From a checkpoint of a small transformer trained on Wikipedia.
Size: 9 layers, 4 heads of 128.
Architecture: RMSNorm before and after each block, rotary positions.
Each number is 128 + 32 x the weight over its row's rms, rounded and kept within 0 to 255. Layers, rows and columns count from 0. Numbers have three digits each. The size before them is the row's rms in percent of the matrix's.

# layer 4 MLP gate, 1344x512, rms 0.0503, rows 0-99, columns 320-383
082:124089109089102113122142133080096135105161136149087116114162209156101118123090119133107097150166138184120135134177100116127059119117128191115146179135156129112114136103114111116123174161127135
107:106088107088119156144125137095107164142136147138139119234104131166137114139147162151109169116080118110194096090137095101134143107166143129112078147118118082128106114114122105125135134117190125
095:162091114153083126109106075094128091105172135117086138138094138102102113124130138140147113141190086128084119136132114092143136144120138128127162111131137160149104120089166131160100146164072094
106:078064124143115160150162107134082144102120128129161094089114134100121207131114148188096150110095127178109109144140142142129059173188135117101157107128095142166152094202183060143110071153117214
101:090124146128098139043092067130110127181151123103165198101089081110125095122141122113129109145115096099195125180124118122142130159156079116186174125106120138114106146141086069162163140142082187
099:170146144126160149162118114118169115103169129137139137077136129109158150100134061099145111175107129092079079196099061150074169113083121128164118110078179170146100145119151148156066105106126111
093:129094143188104125105063137216097149096136106172134158118164107159117099107181167110135127132126093142181147146150092167125117033068102095117136122124112109111187121151139086078133147128082092
110:140120066107150114108044130179118146084074176131102126153151156143153190138125107152143110116086131117152116101096141088067188109104137101137161103154169077143177146191118101125178174145153128
101:129045151174128095154129136079115087120147112221127206155163119180110156125143092142175164093156092115095148139126155167063150127119151129124170113109149129172044121122074157121135158162137176
091:113153155139155103180131189148156129121153136151142092125071154107165091131141105207135056108133062103111131125117139144125143163108173135135168143152096092139095156157125117118104076109113132
096:111104150104063154129153098157134148089121142070094177118163165123122094118115167145202168128145122156110171136116122090119085152066129156098150208092126101185143124145120135252094129120182189
095:119136131156112113112177163157151097062131114161075123109153098067067149145106148154142172113159040129174128110093152094151139124114105160153201109131134109167133121133104189139110128116161121
099:182094094147129122147161115119104167150141137131146142132103133131164128087200123125138078193120125111107068137169155183125119121137134169142122137093079123154092139073143095105086180080193178
095:141204190157130076117139124130155125133095084100137128081095148166123149116160088135087184129138117192080064090146132136103110116146098105123120148085121164119107155126109109116154151132101095
100:170124115208138090113095130088118058099130122161113085103102116163151049113126090115168092102158160157066113091118123048190113119188158091133101083179130158144141121121176203101134125158150114
094:188083164129182121176133100130102176134145130100088110116122132129117133123119136183124136105143132184108126118135179190160119093134112119075106124152121171085074114053163094168082130176112176
103:128100152141119093139115105102173169135194140148134154120122137154104144123139163114094112153113139105104143084153134130114114117162135142123201152168135123199168173164099139119143119090159155
101:139109177153124100124072132104083164151133143177070078099121147102108170101149116155128118152141087107146129112163100141185081118166157157104154166090135164106074156084151161176106119117136169
093:143109070147045155154103136129147128136139134134175120149173073106120150130065185140147096106203129131189137106156087118141121145118126114145152147150156151154103168146173086091126144096098133
106:150038159123168035115110136097098164091148161154055069133187126126067099130174106131134134100097105120069116152140091166162155136120117122134136129161098110091126082128112110132109154162056088
102:162125167115168152155177155118131169149111180119146120160097156155163144128086173147143096173128139108026136160100161128092132101139113149088178136167151088117138111108121157099126120183112079
097:118173071057108118124127142160133090117188173099110151092146138157132107158149150102075102176157143131142124074127179177151075118217163128203169135104111133128140122144114101112142134136135157
103:122083165132139205130131131120141096117092126112071117181121097114143125117115104128109158115094155139097051112154152137139149142084135160120119169123120140174090155048145160087109066062096095
081:153095149088158127154141137076158088154144122149158134155133093126130151180146111137157098124150167147152133145177144110122120116088153120132146132096113147127165107142130069163109139142141174
105:161146140102124118057126166194142117146098134182121149118099097139150140157101161153084172105119124150137121150103142170199115117122178080120161112154072168158060126132115182089145098186116180
087:148148126167147168151090099139119167169103181137093162180128112141139101132120090087145106093138146196075101120145082107131159060127159116114135112132202148169079082079077132133126147177086094
095:122087077132161130128174119078130095133108118118148126089115108138139126206161141141093138168150123119155110073139092075126185041095101128141171158119104196168096064140142113128134138089078124
096:091129114165097160128085129147160171109161082143114153112111177128147127098167171124153094110135121154186160181118091145099157152158089120177181110058157151140165084164163085104097127074143105
094:080180126129139090117084117096098111070149146123162125124148084118072192105115108133125116119099108076147101161160052130129153148118153109139095121117144125106148168200162112120171106135140119
104:158128112164109145098158146100095082151113153052176145194095102169140083134175147147164092132108088130149054108145119111147129132096153151151104183151144196155079115094125121120138100102098129
097:113094116128157084079173153158100134092147144149151081102166148129071195104143115051089172122081163182170121188101100140101083101223112091160100066147176086080068141101138128177100093141119081
095:137132102091169147103105069149123137100205123119166171109170109201124154153071112109163087107120151106109118107112116087171104155137115139131137122136118111155161144124162138072094127156151161
102:158141158079130117110097139121154110155112121121105093106162110102115145087145171157116178126145130080152117173170126113161099108157116161147146123070132123150159136151140092147097105116139159
096:128105150123093110138124115157121132175105148133105084053089072123127160156154138161128107182128082121164139083127060115176181125102152105087109114089159152128163151151104135101105121174079086
099:163118109128169117094084147098120177097043152169108153115136086137101111134121140117131162095122104137183165175078168165126117113098138142175126155099172137139124157089143139213118120145136136
097:099142108138127115144181129149158148136124088134170097123103080063154126114161142131114117116136170106112104159132130131076097094145185063133161049092158132166136133086158136163084128148106153
099:204105122152153161123082147089076149179128158114134078198121183136154116147152114141151168044115119130209132148106101143127167198131144155091115140096144104166146131184121130174121132158194099
104:142123138089130155157172142106102127035134101172196131145141130142155108112122131128168143169111026120118171172103150124077117156091126172087168127176148093108193130131101087117135139157191106
101:067129119080141089086141153126152171152113136184141138117122115156043103117119089132118147148120088085136071188179147142122116124122124094116115152151075064118160136153119182068124132222147085
100:131082136114123144176132074034138142154097167123080123109135110118132096079156090134146166150158153083103081093140104162122178135082108134141148092145131105116181125119093111107111159209155115
100:100148112138152148119140058112188082118109138129123174143186095137135152186090145151123162143110105159071079155160105089176171147152143108131167091178154139107091145082129143127099093132078118
103:114212180118138151155103104129106126181124124132144151139113114140107145075113100146123136134145113068164098159053127147093147113109108114113092084146054137181116131108106170160137175069113183
105:121118109132130058158145113131108135189093123032117152108096134141090165105136120142139124208125106126167066054110153133133092112161122121107102130143148095070127113107170152109117134114197143
100:093134110123136132133186128112072108146129184116127116154126140113058084089170168119127070127116088125165132122087100177116098121142179167133146116183134119132144099103133190150100067147113154
098:126120117155108163120125123107078120089154128176152131121120081098152096151113117117084136160114126107183095127163105174125195120172102121152150121139147129178141118197182174102109130225119187
104:142102149111142204085118170163180105128083148149129148121136157129117093180123108127175153075136108095099127142064142104156099116068210158137062166222154177158139125196130106121127152153136095
105:082146081156124107130168152134143098135097138123093096137125100136078107170091085107082147115132099117174113181119079158134166146176153205097116147136146124111088122092107158103148129127102182
095:146158133149102092218078143147101069151098102055161176130081081067135145108170106105148132110143098125128158153081154113101116072087114102138183148110112090126142136146106064186145107078151121
108:144190137058121112075165103149048095056152106235103088203055113065135160127167058160132125164149144123184095109090082204192134167145108121059196124116138090117128137137082113144120169122108082
103:082092136177092142090104107202162134144130133147167142143156133143157052108104105128196140142135051074094143095088116109214107108117141130108168086120087112147159100134135123133118109081131134
104:090129140145112118171186166161126108140116160147131173125132137127088084080090093145126143081049119139130099099139116109067111096128141121129094128128108116137105125133147104095127119092193102
096:089128141117108116108091153156148147148170175130133126123188101119163156100080158154132131103133112129065176128136128148103146112116143121188123082099100136130081076114076174112164108151125121
105:136072168124100096121109178174108099096105085112112139086157185119133128111123137112163156177218111083136112108159156191155149112164131156120162186110145147106208107174110157132116164115098125
103:195166134136136128138140115088105085088165180130119167117129075080086122136144052151104142092137063097103120096172160068181153156117143131073121149143118102110119119139153125069131091122145094
100:113100184136157162168115120118116155160117132175121104162091136159096142159127102128190165111120141125077119066152035199162129158141110133163089178102136133131150069094118120173107151121160143
100:115114099127112083105081144121095121088104111164081122158115093127129166192104059122136121106173126073151096081142125086143169120127131098105105099098135102178128134199133144130111062109163195
104:176077174224113121115117104116171229081073143147121120126130092122137147139128151156116158082136139148095127149206152134205181165190171067095162145135124148106111120125098145078122160137111152
101:099127160098097140144090141149193134136162174104193090103119134131137141128131137139120069148188111133120172130103110103153101142141127156135128137165091134092092139123100161166167045085124122
096:159122145117147116156121123148128124107112129120125091145055163158132152162169099114091160096117142116110118126143167160109124143149190161167115120079094127166133154156116149163102141142149192
097:132138109137142121124127130135161126128146122110126091174170126082166178108137095076130176128137075114127108140060123155049173115081185121144121102159118057079134103140161176183134140107099150
101:162126081064098099137087111097144142103149154125130159140106138138101124105141145116126116078130091142101082104136133140195115122108222109155120122067113127111127150192149113147175109117168130
102:154088179190217088123132166104137081155153133162134155141081120101088079128153159125111186111106133127152153100142116142123124195138124202138164169106103139153135122129123109172068115133118173
091:065182087095127109143149125157132107188139115108142135149115111156161115091138053168126159115109146078132124147155131130175143114171154116181147121126049133097167111144094088110134102083132134
113:133191057155199111166095122095141103105148061106075118155165098166141169108129183123098109067104137087134143076155074135178160107138203132174118097158130084122118122157174118142093086110125091
102:091118118105116095104116138119117110135123152083072131059176162162186086150133164148136115082168168105137083105069117171119091132176137117140063088122215092189148143141120097114124153123098122
102:158092160179159158085110056119131175119152146168096081145109076113149157103067135116102104154151096145142124141137071145103144144132146070131077105112143119146113191070140121123147117133159178
095:185089137170056157119107111134103161168106159148100123164071130166134199139093142127133147114112118122087144151124194126125127132150228108085112156123124146139184153185085140188054163115123098
104:117171091180175117157117128132099114099185090124095064130121083154102094175116108139179095132104132064167136070112134137130138160164133071107128057121095146109082161098134156135105121154101091
107:117124108077135150122068175100168110151130079093123127138071158108148132122097102148153092107112106108087103132100153174102137078137089170116116187123145158138100133131146097091118154084110119
101:138125106131137168155100115100175195137067112174101117175163077075154055076123146146153157105151126096165102103157131155177074141132136124128147118143063118173197087096137163094165147168161102
103:149144106139183142103115153084105134143150102199132177150112169104160111111125143121116193020079174110166115200120163229128125068058119167130103115115121142151106102155150149102074093157158094
102:114118154121139078116150103149122141163109102142096139141137084194118120176148097126094091083156107170143138092177139132114122114135084151171113146119096157123151050159137139149166149142124149
101:070042122097151119098133105090109105171104108119080111091165190130127154126165102119112106142113128093092173144143146166123117183154087133114101106099130106141144091172173159057086123144109139
101:151104103086140112156155139068134086162080152066146083086110112156108112111117093092127135118125134152119141177148201074154080162155120178126122168143219152141109102138098139209104136154139143
099:123159168153122065144117128174103160107133096129132112136116139152138070119143137160115074074114120142147101125120167163146206128181080091170187080083117182133150096124046096130149141097195088
101:065180106172093133155090135140109138077077070099112135130121113125086105150117102142100131137165131102143085123131110141190132171090183182112100158105160116122119120158131139104124129125091123
100:077144182156150108086155138140095066101174054133112056096133082123089105116098136110098074116113158120182145183130119154129139116135140122086134131128077103153067098139114144148134105134138133
099:174116099140150111144148127111122130129086104151144137072131127199155140160125108104114130182180079184149119132144135193069144087088139160129132100146175119106113181120182178131191135110140086
103:128104125113118083106145113086212117175159119153182108136148164112094142089128147139108120117135094179135146112077139092119135103150112133128173135188101089118192123085102141126143114098108126
102:122157083137097167101165126119099092124136111180161188110118143144145095164158076133168142101099088161126145100095123114136129111133141140146151126190183171110165154155131082166142108159134105
099:131145110102095198161135097144143077183128144156114166107113126146165132138063092141185113158120170135157066112109118172148094088089181149099109115138130160110143165141132037084113119224136076
101:116083102135144124123128194112101108168177169114111095179126133193152075097134109116165064152075127102150116078133187093131108143084096116136096154119106146164180123150140132114176118159176144
098:104173194138172083081131166098094150129125110144092148185193112162091144086154131119102162104165177162100158198106138102162125130132099141095156123097161118119120122213170138105119170132094055
114:150144102117155118094171127128119148113063115180106117108159192125186156099177187139125094132127133072133113092121076089081059104112156188168126126091136136129070129167095178158110094102122119
102:079115105128152105155146146022117128160083101110122069146120196097094147206080124099143122125136084081142165159133115184192145128094140156124085112104160128126095112107160097135164148095138131
095:205088119106142153130176195157098133142114115068108153157158153129125169150124136158113133131168114134160133153111149119098117174181111153162141138159126131100099141129139083133103125154160166
105:108159116129118138132123132175161104122158139113101156157098143123110096180110116129092198106101127150130133118112053113139184118133171131142117109102108072057198068167166095161096140131129124
095:134142119130086104101112123058114130096156133146106164098162085104141133147175124094079118130135151128125105113172136100135183064140183111123174159132106116116132079152148169103100211154174173
102:142179082137076104157119102136159120122095137104107104117166136127162164135140071093101128063123122143104127114190122123140124147160132087043096094120124124151126090113127158123167091110147029
101:100178124125136186101101100134097147133149153130122154205045167154123204156151172165198137151083095108083137119091071116113136122101091157160119105085127107150143076137149138157104146084119099
098:143069119115105125134108058186111186094106100161175121110139131142170094104169069127135165133144121137113059158154110095140115065159152084197172100092105128138087060104119106111179090136123135
099:148139158102099140169118111140171168179149082209120200088112166151200112117103115161114145147138143105109157137145106104163129147180092146097107157121120164121068110062174174095136109130146117
096:175133083193178158113120045134133119116163101189069136106132155130060136114130107117110150101123100145138118206143136130124146162126084119138102105078083132121116142163153145090104113099155141
092:132136109143127104032114071148104210095069097135111117171039134109162130155118092120121166133185174179090079162121147099133160144107129115138124054139157113122096091123096110132141146095146179
099:123084090099099103116104162129148138110134117196151146108173128161083137139089103096127107114124104166098110086175106185099034106080142169125150134099135160152134128143084066145170092124120108
106:101141158130177150143099079100100175150148126120085179141124157112119094114144126100121137161154076096141145214153109136106106114123107135139161140173142114150180146130116136130137138174143130
099:122135107124207157116171180137181087157105173155108091156095095146151091122151143144121150132137130141155086151094111070179192163118106156205179122127148146122178074094149068073167131060135132
101:108098091138125100164127111083184131135129105137116126036156101116085154161182119120147120157176098059156151121103128111138171118146100167102151131070118186117112144142134138140126113151091089
091:172110168153188128095131150168141130168126105167117127116105104123200141122132164146101151120140143181118132120150151134189130078122199065122108147132141165137097129151081107128120096107125099
099:118167085147129082122076152135128101139094084105120101132109125117076125120106090095175130131115160194179144079126132130178138126211081087162171114078134124078166098101083142155140111139105102